Each number is 128 + 24 x the weight over its row's rms, rounded and kept within 0 to 255. Layers, rows and columns count from 0. Numbers have three digits each. The size before them is the row's rms in percent of the matrix's.

# v: layer 3 attention value, 768x768, rms 0.0571, rows 763-767, columns 704-767
# o: layer 3 attention output (transposed), 768x768, rms 0.127, rows 763-767, columns 704-767
# up: layer 3 MLP up, 3072x768, rms 0.063, rows 0-94, columns 704-767
# down: layer 3 MLP down (transposed), 3072x768, rms 0.0449, rows 0-94, columns 704-767
v763 102:067097126138116142146133114123094135147103072107157142125070104132124113157122074152110152122178096129107141158126128116121109088121138190126135111149146122121114152085101136098115123097125135
o763 114:166110111118125127149096163131125114096131167129091133114146103167091124101122120125146076117107180068145106131149155128117136127146128098139135152117113114098099100146129107163133128154146152
v764 110:127135089083107098127130145155150124149180119135141123124151124142100131163128138091129146152111104120131155144104123183103113111186148171088179161144129131153140156132126165161133132159109138
o764 123:112141140178155142114159119123142128165108133106118125102123155119129094107085102166107149083087119132168112090119128133109134161137114097121106135173070178125137133124107164141097126110189105
v765 106:161130123114145125115126162096093097138088181111121109116126126171148121142144143145138075130112128183167154105149155163189088152107167144190130099094130105151143108122116105136147108105143146
o765 117:102113096116125097140136104150126137091174115150136124126154142087123134140130155144152132140126176085106130158104153059124093141105129138144090132143122143093122122136123153150143107123115111
v766 107:122100177114137113112126145058126072102114151143119119101139151153131097118110136114118128142103114129142112129170113151157100155172126136158113162170113126136147069130112121144154116135104132
o766 113:108128093134126151101124102117143120174140115116177152164144155080131102100141075165167138125141151123131106122116149143120180140158158144112100150108110112107156177154136156126102102135152094
v767 110:139121151138164112131107133100089121143103143110165139107128097145134118107120115139154100106123167147155102139134147123155111087108135166118141099132119115114166129197097126077152147116131143
o767 126:143141112121108118115152128143103097107144158119095146147109119102121108122120164097131145151120142144156125121137137139116168149140114144134126121088115122163128126118107110136155153145136130
up0 100:163134106132110180120133123131130157145102113109145066125102066134133124091126120098099095095078139135160126114134138130142092112099123112109141060096100112110097092076134126129108120130137148
down0 096:136115101117128092122105147174137140160161156133156140148121131181097098107143097134077114044157118119135151139164140154100122131109128119160119110133152094181113138138121098097083113134126120
up1 098:135139134097123088125114088140123137123115125092160156119118158138099079149134147111088152115108131153143106099122131102150174169110137137112115146117139122117132088129168126131098092167129138
down1 107:120079143150172074129130137149150106068130099137104181142078107066145120157154085149156108110158103166174109142151124111122129121087116154082191108127138171113114093127155124128137103122111142
up2 101:137100133113126146112132125125096167092109144113131114160121104123170133138141157128111138128134110117106139151124123102105142124135126106178129115105125102103157141110131137112154145126149101
down2 093:135115167118114147119126112124105107119101160126109082080150130132147117128135105108100144110136165116146157131190114121138135132107097098142170097149162160113122133140113115121120093108156136
up3 095:112124082138119101128090172137152150137126119151082117138152130137134154127125139153131149116144126109162106139148127138107077101083118081096135080113092135133135139124143101152121113144102125
down3 093:129175111098104119162173085127072105125128093078172142129104144165158161146111106120125117120155119118111114120122164143156156115159127152126137172144179156121115099119151157120146112105151158
up4 097:140143110134113102128114124158119067138133154111132174097147132096107057123078155153133128176177163113143137143115102109144125124138147131155127118117123118112124164142150079137132096127112151
down4 095:134158144108123137146153162129142123146123115132131091136108140162138162106125120066145128148086177124182098107122127111073108135112127147129108132120132113139136180123136110110121142134119100
up5 097:085174075091209134135117145145136122138071126135106138122144156128143107118092101107131138077149130131123089150137145118094186138125102123126107097145151140085165112122150118133147141112172122
down5 099:114144123118073158131149121149149093124130144147143113115149101138128125175140100113115099135113132152156145094143132127134132169133135150146137116127141131177120128145144128140142103130120139
up6 104:091109153132130092111161074140146124154116141144172155151161112095169126136095177118090105154125161121130137156085118109124130136128159128111119085134123124151159101148110162184095096145087180
down6 100:127123118100106137097126121134127176146158096129116096126085091121110126107137124129142132093129138117181095129141153164125107126117132128187129139119092146140130136133181136132119125103139160
up7 096:145106160095153170110159087143157143087097116148164122110160112137159123172148084104147143121127153111142121135121087123105122146120097109152103131147173173185125117054151114083173123104151154
down7 093:127090095157085126084117148132089110119138107162109122149105146093142125139139138128112152101132152125133112140099100112158106139144129120097124153144255114107101137131097131140136119144131142
up8 099:115113133110102129124123142136138153137131128102141141123112127123141109090144115167137113120128142121101173106098135135131134129095098155124135125125113112163144141101144119128144107118128107
down8 104:089143149134106163129110106148110159125135137155116118135166110124129163122130115115108115092123121151130123155074139115119110141126110091111140100164173085134123117122102112113114121087120132
up9 091:186058094172114112143153142059101147120110095082155154109138146106135104153086124134107099158120113144125119142150100129090075134112120098165113131145101125120123114140166087108161119113123115
down9 095:151100140131123131087129168132145127152173100095118096138109141126082148165094148126142142097116130124108131133089124151158138118135134055121116126143199148136148120132148161168097149110143132
up10 098:131129161149160128151152181124161104161148146131152118121078149151120145120091102110125122092106122161112119111123153086157125147081130135110094149098130109126147128156123151183094165158127176
down10 105:137158113137117119072163162142119158103128123107101155150142112124102160127108137153130140168142140105103104111155061130130167136149137133131146117130128130156169142105135127128160135166142087
up11 098:118143102149058086110088074169138123155117115123173190140104159123126140154126098115121094148130129126105072149090137153129133161167119123135155157136149151142108110109134123163154113144137120
down11 100:131103153137153116109123128141130100126164148119118141096143168095094060145079133152076145115110067172146137123146134113145080164128142120096102144120195137144136117150095136153101100112138145
up12 100:133128149120163084130117125143145113150155122117136133133130125053166120105119148096142136087105111111104145101147109142110155136119115157118154119115119128129099139138133163128143137132175131
down12 099:145111105129172139084083119117097086123154151108154128102123093164129122088105128127173101119088080131110103129171136148133114136159134105149134148100159127134084089152113187122150161109121114
up13 098:098124081152127164105110120147128144068115130110177149115180130181085163120165161126144100157099136126125132131131148132145144132122110138115124088148111139120126079101138118125136135133164149
down13 100:116080101103136163113143125147103120143131153144102134135084161113151117119140088112130150144107120128120141115113102099113162121121143126106127142102167117135116151166095099115117145188093119
up14 105:119108136150108160114114126182130130123172146156140140099163130112144120174130123094127177160082109163089124128113104130131093150123136134137118156124148160103156136129127145123144128167166169
down14 101:117136133106165103152094124114112139118152154171134115152162126136136117134145141116076151150089109167171140149163153083113143082107098108121117173090150113157180168114145127133160111149140107
up15 088:156137149141101146117117108142147124144117128142162108116110119123112159077103086129132191120105107146131119111092115125120153156146160112131120167113144139140137170117159103167115151165121115
down15 093:124124122122139147157150155112129143086137210126113129142151133132176107150131151120104122150103106114139154125131117128123109128123118158155131122120199147151173138132111154133107114117110125
up16 108:092105152116124081120156175119140146154097148125090119148096097136096156099098133157147118172119154112090154142136164126149141111089099103147143147120130130163166080105143150117163178148140144
down16 108:130158169103126143122101119200085130133099156120134097174117140113117151119127091148102105143148122186140098143069130141131059129110147122130121137153116078110112116104145101099123145130149107
up17 099:103129176182112198106120105104097120088119142106123115139105082085120086148112129102148093089143091094108132143135173178095099142155185132109110119166117129109123110160114096137110123127099091
down17 100:130180138090112094121126128129098155147133136138104086092100118161134145118138109117105158125169134126116130144134118106130087139189134127100172205107162129155158131136161167102118115146118157
up18 110:162157137125110115145160122120133137137129110129159124149134132131102150108139113110124164128090108165134131143139136204087174105150143171118099135150159141132120141127089102116132120127171082
down18 103:151118114154104139159124156101148117109069149139129137184123125131104137133136093143132146186112122123102119152113119125179111115171122159132119071103195136127143112131103112110129121132149074
up19 095:138148131191119161071132102085131101154126148123168135143101094105106109134163125135078122134138098159127156116147136159128139132106181124079139129134129120145110105102129125132149147106151122
down19 095:111161187100132120149150153125085146099165137157087098122197155127161167134111171135138162126103104124132177110125133152116130165151174105190127175157126104184110092125076146136125163145095129
up20 101:133121114147148155100111150111103123186155120157114146153103114108126123130127103144139126126139152152138100072128122148159134121111151094096123084125099119109175138140100128121129096114156092
down20 098:117124115098106117069130146115138124106101129134126140200136145094134135146122138141126145100148163139073131166134112152166152113190177111133103101088152123112131116128124114155158112168134157
up21 097:130146146116187147115157131146141137101118135119131100181167102148132111102154126115128097112149127127090137181144101096155104053124153170109170121120088133117122088130123139130129122117133133
down21 097:135168138144169133079176188144122132136155084119131118150097167136077102121133124123107140130104124120116142110103144173134129117087121076158168107117139119105132155197165095151197152145092131
up22 100:159088152113126117131085137100131143138128122096093133108131172096139128152074109132147148130125084133109188105100189105159175122102124156135124110131107155137144135129129109108121140148089133
down22 097:142151121143182136122127148080086143163099119143125147112126116166163123151111111136126158144109133088093139066185143163117103127133145121143116077094111139090153123109163120111120146080161086
up23 100:157127153137127148118062095147115173111125145120146106162118128149070098142174156093145129097154136141181138147079096120155162123094151145139093136159109150132115134161149128101157139123132146
down23 097:114131142129133090143143104155178111110115129155132126098114164143111117134080151109133137124128175109137139137145101144118136162111090104137156143102151101115123132136062106209181152129116158
up24 097:174134086094173116106123141095115100100121092096085133146117111104109118122124126116177127098174157120107115132127141171130126112088130152124134074105100107124112139116168109088130114128161085
down24 097:159108125162083135131115122129142111116125143142170134147157138152163131122130108111127122104111161138129115106114057116149109102089118115164119123139141150113146125143156113074143068182148108
up25 097:143122094119127100138110152138165128180140160124118171114138102174110150129136143138169123116116152141129142088097102141130101087097135130128114099086111129126114163163095100133109114114158165
down25 094:130107104130110117106144100131129116133150101142126082112145139134108096114136092083111135119133115135125124134121140141132093100153166144140128142130132174145138100111122134173135117102136141
up26 094:107174159156116123138116123104114133189105162094111104107103131075149137159153104140145146127079148130131142125169153140131132145131166136121129134149139161137135143135138119165093146142121163
down26 093:145135154118111136114093147102160132138166084117126107089096166117151108145135135127124113098140145135108122123127166135116101118112119076121164121077153123146127143147215129107162137145161127
up27 092:147106118123167179178127128134131124117102155148126103134143103100148136137119129114096145096123163097138091169161160145117174129106141136133150110141094146167119130145115143095107098139138111
down27 092:132130103148135126089124141100121136141151070180125116107099179092115139100167135141119110136074147130089115159096077101093121108149168127117147132141197149186133135132163135154139108082140116
up28 100:110100142112162144109055150151172129105133111144155157141149137161165105136141143110129120105086175081117113131088130098128183125125104151154113098060112143124131144129119106166125112108153144
down28 099:124117118126130140136092104117124174092117128168156163101129131134147133141180170159075135106098081184119157167175100140129089146103152166128100101149122154156103138114154133103116128137154143
up29 105:145154112139114163123128110151095105115100123085145145107124099105134093107110150128156132164125104106139145125128117116120142138117113091130126110138096160101168159173155130159114174143091069
down29 101:046096080095141120143141186130139146104139105132143114123120094134136123134094136133112160142134114140123164143122104121125124093108121120127140143155129117107079176151123131131124118169172089
up30 100:152113120163129168131142129115077137102094146163141143087112142084102157087104090108123140150145141106131126150166105121116132150141145154110130126145119172139133141107122135130131123102090148
down30 095:118128159135145122126119116107176105137110159107131115155120093156153137128108125114151120104130117136118106133124129115118150108139141137139093130119064130148166128099063115112121102161154128
up31 098:137095125089138187090106136089111134098061160114137175140147151189129139138143157124134107167169164092122119133118117118152124119144158131145136142099141123128122132130099113144149118073107129
down31 102:087142162154131143150113141098141120129158164127153108091100152170115131153156151103149160102127145157125110143158149137092108150126095164148123145108041089150150070110140129167081121118154149
up32 095:138131093136131135138111147112118115133138082157117121067132114146117112112116100104149120144082136154139094121144095141081071128128112141162087115152135172130108101144104182153137125152171130
down32 099:124108131126180113130105107126134134129148096124149087131168150124129142113130143148155135139091142159176145167119107099158110113145133101138151136178150163139111122148156131098134112125153133
up33 103:099191128175128131127122077109146105148078164116110178155086119138106120134104184158113139112152173092127105106109124130141137146097111108112110141159135139113161106112114124144110127148107157
down33 102:094154167131081126135123086163138157135097111096128127115116122183132127107160131115152128119133116154144140150100139090136135117133139149130071080146090183128118173139166111126161154141129061
up34 109:161160133127128120123113111145095145121125128179124108122113121130055125176140119138143138104125109105145156121118113123101176109144124087122143083154172135151133135135128146114189127168125164
down34 108:113144120138112140112165173147085098100111127075154094132119153158161115134113105093167171129104141122155132108121111119139148169168125087096128108114123080130141160136086077150119097132139111
up35 096:152145139113149108122168162176107111122099150174103069101117093152120148103083130122137108147108091143117150128128138187121139162178119137132192135126098166127138166130089109148095124126137101
down35 099:073179137143149117112107121166091112153103100138118125119118089164096109151129161110158110095129139152179106116108122128136147166155083145176132095126144102143170131179086156156150074136097132
up36 107:176145077088142159147131153146134138124107140089157145085130154109158132119190142100160133154133118124119109133135121094133152150117115114171135121135101157123129116153147171108103142087128101
down36 100:097124137068110101113142102116131124088135153130117120125105147143150140137166110170091173112146122169123128126164174151117104115169136135127097112128098129143098141089132124127157108119153121
up37 101:149124093102146155124101144145155135142097098083106099137108087119087145133097159122098116146136107119134150159153124122156101121137193128112141121089086133112126136116127075149128134112096120
down37 102:123096184171148169105135152145123134161119144121127104187147165130176127128108145126137185110132144157132111158130094120125102152133127129108117115168202078118119095121078151118122153070175177
up38 092:144115081152141155164118087114133169133138172136169146098145141121086112123134112110127138130108095136137104135155094114127171124113172115132113155134098174141161129117123124096081132152108110
down38 089:102156106167148124117130146145122135124127098093105134120125163132137128114133160151113147115118130122123136130160148137171118107159159162134138146132117108124091156139157110072160133145143111
up39 113:163146128114111128161112138141092105126151128095160120126117109179110133109130114088111128109140135126143144119122109108083147087139111127118144110123135127143143100161106152124152153126088204
down39 117:117141121165120132116154062129102134093125120128116164158129133113134148093133138148154108088103101139135121149148105140145125146148140139078091112139166114151114187132096098123132122159153141
up40 100:147187134115113114149150122133110083131105145109112089105106118128108136128083113094128115190111135115158089112136103087145158124190167117148122149135088120159132119132159133150175139100136106
down40 103:145098133092121140134128110126142137139092118124149143119161173147125123137118112121158154128121166127127162163108079145144112065145114142162146078091158163099143141111110096143096118100136100
up41 100:100125144134133119134097120119110149133129105143138083157117131158138125161069081125169090124140122087089116127111177112065132127117092148161147155167123158180131127146112110098151105139110115
down41 099:139133096148118120098142138095112119134180138132152124103132131090103088123155144148119125168138136142158111104106148127150141136134142147123120148109158087107093143127172133142156110168153103
up42 098:117102115146133103121106084080128151100142124108121071097132127169096132123123102105151171106101118117171183114078112164121149159140165128122082173133092159154141137139156126094136139100126107
down42 098:142139164131106091138129124170104097103154117133133169114102127195133114143160133102094158161076135110100150150147140117109137136116123105153083132089138133124137149149120144107152132107148119
up43 094:170142125123167119129136121108163129121105124128110111150143159122156140107111114161127119131133134104148125105124125133132151132117138127157145098112134155115126206092104145137129104147119149
down43 099:095182134147124159134151105151122121127155129187116147148129116119127092144114151119143135090132110091132148131170062105106124156135154165151099133118129143146133076146177157137154123111093080
up44 100:132124168152105119130109098108155114134120120100148123120131122181111118134123137168142158168131125125135159090170166115114100143110120132119124170136138135144099096157150136091115120153113111
down44 103:139101135128105141127120150120113132147156103122147150110174102134075110131133086148139135096118101114096119129104108144176111151116135146119164126114055127145110159111165136090143098118176108
up45 106:119147170137129143115119097081124108110114170103109177120167155139112081114133099131132120133164121124142110134128125086149119122142082128077095134136145121091162179129081123140093127127126126
down45 099:165129102128134156175150084147129134155102085164123108144135103117141144108126091116104085119074158138131114145130166134167071146111110156152107162100118121137120149123115135094121134123157118
up46 094:105125130167157177092142149119145105105108119108155166136107145112102117169127160188136127148120092153147122125161113119102063141105105171143108161095138114104090153161119161143131106104134075
down46 096:123125101145098151094123110120113181083160168118152081104145104132113132149100123147151089181105132164159122144136147125159099138128150106163066126143153121150102132154130104118155143174132122
up47 101:073112113120122131162147160134106111121156130155124125144119090095176117160088097152160140091118131157129141146121158117135171142127161160136136160105110126178145164109120084150128149137161150
down47 101:122071121099117110108148165159142129141138112109131141138150155143128097133125149088118096114112107122147124103093115130149156158122122069106097071077108157137145132151122137122162155104158136
up48 106:160155086118155137079139141135139125131124119150123130117130179127145124163133126145149147120141169093131093080122098050098137084146114102136114108119129135106108152114129134142137142139141167
down48 110:136131120119133164134135160112155132134119116082117130097180108130154139147144126159151163109104099134132112167090133108128130115156133113139092169136119108144110131123125132091152107148092089
up49 097:149112116124109134102125132136087092172118092148136130181100152129126124139132103144179094110134125121112100137109136162133175113168155140148143125163103135114089174155089100136127145122103141
down49 093:163125092140107073114127123109126116157116140118114122058109124149130151155147106096137192152089150165123137101137130141157121144141101127164105138104134167117129131096120166088176107132093110
up50 101:094151148150143141122147118143144129130102087142154136112102160160126124144116162096149126135134116128113122129114144097171128135100118125133119109115138124111151135107142158124092120135100153
down50 102:181075145106151161117115144128092158149138130145115119118093115110114153095112117111154082131100147100180132115113118126167117141097137139131121126146140119112114142088120134133123194145130103
up51 099:098143142102152145139133164146107152091136129110169150105136140118144110114100126108126146105130168162139102133169103115123137133165163112105175137157107126132138127109167150097102163109138125
down51 101:170163136138116139114131111127170119148159147118116161131176146123172193138141093107181130106137130076090142152145112097141123128115152126120149151100163118093176135115134128136088158098148124
up52 095:099104093151157112121150136140133138173104126126092106155157089189107093101114117121158153125182140093145165142119142083163157156156128136090154130143136135150130097151117137167100126080109093
down52 092:146104119114135122118173102121116131112128128137126128143115113120109153111119042106154148136139103134133129105152175116172113151082135147150097150128072083103118152133117129123110161138135146
up53 102:154079149128135105127134123089119138138112182129129114101094144148158139147132122111131148100162150138114112093166129132093120098132152127121140121136102115099140131112143142127157095113108121
down53 099:121113146144152111127099106135170132120122175113132157110155166075133128144116129141093136129142125086120111142143119122103084155157118163141091123202122098168127138118112120083157174135123119
up54 106:106126118132134149127145095171136086154106127094128136119104150083160117105119134134150086107127122155134094134112179119122091150080153159170099150113116123123133126126106110128126104163143115
down54 106:158135142112108120110136135126089109111128097118181149107141148148113132140159120131066186145100136113120154162114063153140091130177107160132154160158141153155150123097128128176137096141127139
up55 108:154136134121136106151135161092115105114165114142135104108153104127103143099140134140153107111104117105120061128105145137108179177126094163118094133062128126110136089148095102118150117114155130
down55 095:166105115158120127141132085167124153143162120118120167150125128140100125114111128135184141125107144087153127144103114139136121155144083114134121098127229159155116131132152154156143129082108090
up56 099:111140138128137122096124130128136159100114118131136122106151144109162154165135151087152124118164140120083135117107150157154105150121121147148100130141146196107154139144162120101130119107088104
down56 095:129141109117150070136114126119088155132123133096167141186097153118095130174135107134122121117100126106161105098129137098142083084141131111140136135163114118141163117155104189104155146136134153
up57 101:131109145105127109165110155106140141142084136091196152147175147139125144161126130139151111148108145149139130173124101140134126134126117155108183137088147107077125123141091113114120146143171085
down57 098:165138118154116153109155141099132157110160116108130127124149102133132138108155157122169140130083109139125106124171094168174118138126117114100133127176150150106099117161167126141119099138126160
up58 101:135146130096099137126137121174090201142134109123109105134103149114122131101097144184133104169123146157149162152129134121116127138089156091131087159095088115142124107156125139118098169135130102
down58 094:095117103119138126133122139137162143119083112099097130148100121133113150106124094153138133137134123162120163150162149114105166120109128152121105154113131156125125130112149087153092122147148127
up59 099:123158127089095107085109154121137132102141089120118130127097172092099183087144130145158112142129148097154118105094138107112115139133119123166114125145113131139156120133135077122116149143113171
down59 096:072111137138135142111096098103176131147128104168152109127108124143104110117137121085143086142126165129124142154165138092144152168140122107121128119114109144108171125112134087101132085138171142
up60 091:151131129088158099101116132121116155106109138089100108069143104104109175094100134107102140113139179111120105135119103126120111100136117148171127133116085108122109110118118179077112125118119122
down60 089:113176132115123141132114128091136122080122156129152094127132133080149105153159148119110134174115140187129148143128112103098169134111122108180113119116216132145120158099128025119117082088114122
up61 092:145141115159111128159106138098119121092136119122083112114116144121125140137172163126124107158154144107110120115110107113123143109094155112103152138128149143151131158098061172122082093091138117
down61 089:117129151099151151123106136156117114152095139105128115137109092141130126119131138134081130125133088157158151124132165149158129113158140140117147126152125124103133101136133161131152129162122131
up62 098:116110160119146171161087149107125139130132121158141156107137161125155120153137139123126144155124105080153099125146159105122150100080127135167141113134121130143130178133138126129134122150052075
down62 100:095103124125113149163143117111109125096128163126127094142161140148114094094107120148124155120172114157114146112136113098137139104134124120139118133078188093163097107125123169135105138126135120
up63 106:115111083148139134118143135114134076156162128115157132124162148105075169122136107100136144154159139088138100121128168125137151109101155087136142100141097120123110152084138134120113162140109128
down63 106:172134116113134150158148134102058097153138132121112109109137151111177134131144151148105165133123144151113122130144121116123122103118113089130120111132143119075096145197120128109160135121131116
up64 092:098121162170160101101129129141155123156151140125148143138147152198107107093131156132149109171122125070147149129125127142107098088112107118122092135116098153104144179135136126137100097109120091
down64 093:144132078151091162151142133176097134132137091145119159142114127100135131129140090143138121104172131163097114134120126149083149161121128146112136163128149148134100165146124120078156146131106144
up65 093:120104160135113142131129124119165145146094132132170174077100108138110116192126094121134146162148108142146119140125101111129127116061110111125131132033126150157129148163156121162118076109103103
down65 093:132154162146174143151154107117102157123099159161125124089134144151118134139103106133115116104131129091152144128127094159146121145140097091130151124127171104129145115111182164115143152084151060
up66 095:128142142158121094114106149122106147098098152112127085152144118141142122100104099152106155146157107158079132099129161130099125132113117155070111101126094139123126098121168136132098108106120112
down66 098:131141094148145097157124146135153114109121146171117072119123114147109137116102109108148165133119094140162110151127093170103115064159139111129149075111172145110126157144112100087101174121135164
up67 105:152137129158138102133083080139175142173125108158130142150160171158152167087152154119162112139103130126112115135122127103118077116109107111179086105129123105083132078131121117112114081138169103
down67 102:130123139207108100093122119156153122128120113164156186156143126087129150146134143118132136094151126136132064129102116143102081115165110122123120088147137184071113132183137114125107142080113110
up68 097:135116151159144124161113120108181123154142124110118119091120134150164116123163113128149136119093102130112110101151146177094136150118163131136106157161093118104111137163133088127083178147107119
down68 098:108119091151101112117111139146160159141077117119128147150082154155085140137114144121139151123133136125154080135131103135154134135127160096134101092131165115180154125125168145095181114113177158
up69 109:098115167095140127124141151148124122087126110164103155156176133155123154110158125127115155123095095117149148143176116139129151137105123181122151175100102161122130117107126089100152127094145143
down69 113:162141163126134135133133112141095132119112143134094129150116121176154150129140164142109121115101118114113121110074142130106132151118114132120123130113170117113115116180134161109093138091109135
up70 099:127138120114098140113101165148111142133118093134116103111152133088105082095153100126114103080121108124160155123120136106150133131106147108117130125100130138118148163122204140135132145159124098
down70 099:188116107116135156162098134130145132144132134142160122157102094130130130102109173158131150121144110118099128151130141151140106115119095114142175117111113157140102132093134103145140122105111110
up71 099:094123136109119128135072139118121141144155188123125128123163079110140127150111100108143073093133091144123124134158155135136112138136140167098144120156099120130140084139134143132095097151151127
down71 092:132129065122107106125180082130112076088118138175139149164128102166121092141152120141155149165126095150158130115117135126140183134111118141159115143131145109160125137100107117122153132169105141
up72 102:167176138086114107136161144098161151133115148086140145116075129108150145111154077128107140149119151124111102149072152156108159147096119119141119121121110116136114142122130110152100145131128125
down72 101:113128114099118141101047149130122106148114084166115093114141151164137142118138149150117117083159133079135127151146091079117168151117135144153125123064172175097134121137146144106121133121120101
up73 106:132088108156145114105143116082157071149126110134175150132149125175150140160166099136155077131136154126137150142151100178137100093149098151131133105138134152096136123135120141131135152113157152
down73 109:093122100080146165135104164145118144118149117140113132146103138134141099174062085124084120076122134142137115124150109096170113145136137155098120143150220109105097137166115184131127119135121148
up74 103:104102111125124141139162141115115113109129145159165155117131130164134079108123129093111072104127104146122125142145187109135128123155117116091121086134168122139129133082077135121091138121125090
down74 109:115154088147108149121134134164190141106136119093131111146082120106133172153125130127179110136107137090141123110079085162151130125160118120120117150142255117134118153124196127145099104142141154
up75 097:098163095126129112133133134154146126166164132120133108147107131155119144100111130132108067148128179117162151124182133118145169137126102148127137126139107158162106105124118083139107129142113134
down75 104:152109099130114152124119136125081119100131153125122118100158177109122144146152161110133115124113092107134130183144110138129112149125116115112112104096110162109118134112105129127175168168133153
up76 097:122113133091136152128127109139163101107142108145135112126181094115116124165125143140104093125121132115119099207115125170087102123101138137152130155103130145151139130123146132126063146142125155
down76 098:146144158142090097171206129060075140183122146104133127134111124137114109069141106118170132147101121100113115096099127086144150159136132164128114125194162134156114090154139157165185121147121128
up77 099:117147104098132111136153086151121116127117094184143147161126150115161134087100153142135109145093164160122076083103124123098149114159146091115122115170125120135118142118146127140110098132138143
down77 092:150151120098118113094095153067124078131141121133170150113138158125145106123154107141138127124132138120128149152106082108133158150150150090137084131129081159135103091157114117126083120089151148
up78 097:138122148126125106126112112148122100115088166097152153112097160117138129164099128124151119098156105094111108156141167154120160099098100115124092093123131146135136113129112068111130135093138164
down78 102:173133171139128149152191138117129139113151116098115131144135080129150133083128109121118160072095128116140125114089123118105092131078110135149125111121121099104118093092116140099119153100103123
up79 102:132153101132163109129119131119090123107139107122117137086147150097119161099151099138115112084130076141138144127120160145124122121119123127126097112107138137149092135116164133093088127113096148
down79 096:123109108112111119135171139122112108137127163161118175163150168086117129134102124135102134112113143095186065161149110116135088153130134123170101140120107126113140115116151121137112121138108183
up80 093:132099144204127132070110124138119140114146120082149192133130153132116115095112149103133135150135126130164078094118144097112082082136106111119133128153136127119151130141147180139162089131130154
down80 094:130083160126127126167146111160155116115122137111149126149147177148163155162122128124149128116127157129150112138075132116125116145104146153118097137125145187153168137162137120154187144140137137
up81 095:122115167152117133108146105136084114143124131098156067187127118142134099135143132160060115173135178116133096096128151126089092129059121088130094146147102139114143106128161118144145128130139150
down81 095:113104136128104158133115095079141117124164174117145143127160096161120151121139124135169128109199149129159118146160116127161106120155128105092133182158113131173098089156098103130120088122136116
up82 095:092131111136088096131130200130099121126131138110106150145122144116137129127140126095099131119148154149137129068171136101135118107144117147140103138134118139123112103132096140136149142051167107
down82 099:163123151128152136144150109100089111118146122180097127145187150131144099165105151133133129123106138202155139129137177146131137165183168138135133133116121076171130123104156160095143098171124132
up83 095:115106095107149110122114136129137114127133160140125086101129126105167097113120122101135114145140146153144112124129129154151117096062157087136119100113108109151151129088079134096117148124141130
down83 097:156157142156106105150102115113136120125167132115112105139184106157121138189113104139147098139146144089142102118105085123121121149147155131164111135132167101123152153092154142148138124099143137
up84 106:116151155152159135114119161098135058132131121074110050134143097134115137133143130135089125170114127107138133146145119127162119132137149123125093164117135159150139079140143123139129129096164145
down84 102:158153113155100159155121122128125144100118138141129128115142140094117156122167147106147125077148108127126165130129145137140117168118114086134085130184122091139103159106153099125158177146149136
up85 105:100108123125153095126132105126165108142131196139164126167108144124119133169170074113080137101127116155120136098144136186167110166161165150129111120138125137081136105132153123136102105152097175
down85 101:129101134107131133132104125133125177139131123152117095144084107141120154135120101160096131121112144177115129102139123156110124107084151157134117135161168145136145122121176145098131138118105119
up86 096:123093140160133146181146138183142116148103109155163141125095108148110149153158125085087146100141162120128129120117115114080094106149152131166135114147125144156127100097130090133105136140102094
down86 094:123130080164111135134149134108124166131140131135126109109093170114128168110189126138126138096126124133081156121110123116133115146181117109131105126143160111130129143163133104100158053116148118
up87 092:104151111155145141118124106108192119076115147147134128113129127126074116171116129111153158139158131159128122137142162129109142160127138150150088137122141167120159155147117156165134113108162130
down87 092:125157145123154142183148175144136135140090139088164107136098197126068130120109141090164112134127123129092109137138132096103123155141127148112153124096108115152092116127140141164155145118113102
up88 103:092123144154117084102097121137116137123123127117120137120126094148115106120130161111087138145103109149168179132135175099129152119117139101154128104112117158118137146117150091143103084183076111
down88 099:162103139122140130121099083131095162148118143116154106122126136108113106108098128160105135147142146160123143157145108110141124110112099183098165140112155137141163171125101134121129115102149159
up89 111:121124135157108157120182142144100045119147125153133091086156144130134125171094161103125200096116151160156100121145132151122121134079098077142119107140123138129104148134125098115105123155146097
down89 124:153143120129108175121164141152108076105110111125151117158138125139174126153114131132121134087149149143120153160148122103092131145098114103121153113146130120119156104142115109112115091154118137
up90 096:132082128115103114147081162138139110154130119198095105136105178127166144151117141128149133090118156150160101130135150129129170177118098167151119119113083142087151093140119103124153098130153139
down90 100:146144109148129138127140152113138119154134117132125100141152156120112153099130103112098133159111140106107172138129165137148089147111081134143153156120147082115133099124093107128132144139107116
up91 099:103113171138158163101127150134158096138133104163153185142140093112194141172154130108138082163121117112103098098149142148104116144182148127117163144079134133184143142112115110128130151141152130
down91 096:152117118141109143146095112149133125093169095133131134119093109109179144127171138169112149139108099150147134129084127107109085145106170139132144158088127139096143134122157171131147084103135142
up92 093:117158157170162166084173131139113113130145101103148116106121105154138131113153152146196141107127117110114154146106145150116157116120093167089086103129135200109099128107136095157145123068092130
down92 092:086113129101150125161133149113151091116100172151107122133177129124125157109125108093122154140113154141148095096116147112149183157119130174135107165161174125134109188129121130108100107132145125
up93 113:104131123145143158163138140127108123110131137152135085151105142115126097155094122151138130098128109101138117114142137153146130116190097116115129120158133094148175114158120155145131151091115148
down93 111:075109136120151097135093101168153099155160121128141070148136139128150129145141145108132120113099111136146157154121135123131118127149107146161133165117115124144152186123127104182136170100114124
up94 096:133096113105153126125122125122134141136121103177106078129103108138129159126165170142182160111153165127110121140126166082117131117142133131157133115157114176114136111134123088162142129123090164
down94 095:138154090119115168101140123139133128113168096129137159135158132122162110131149136137151121114111104167161174168138125131102131099163129136135103112120115142093111138102131128134105135134121124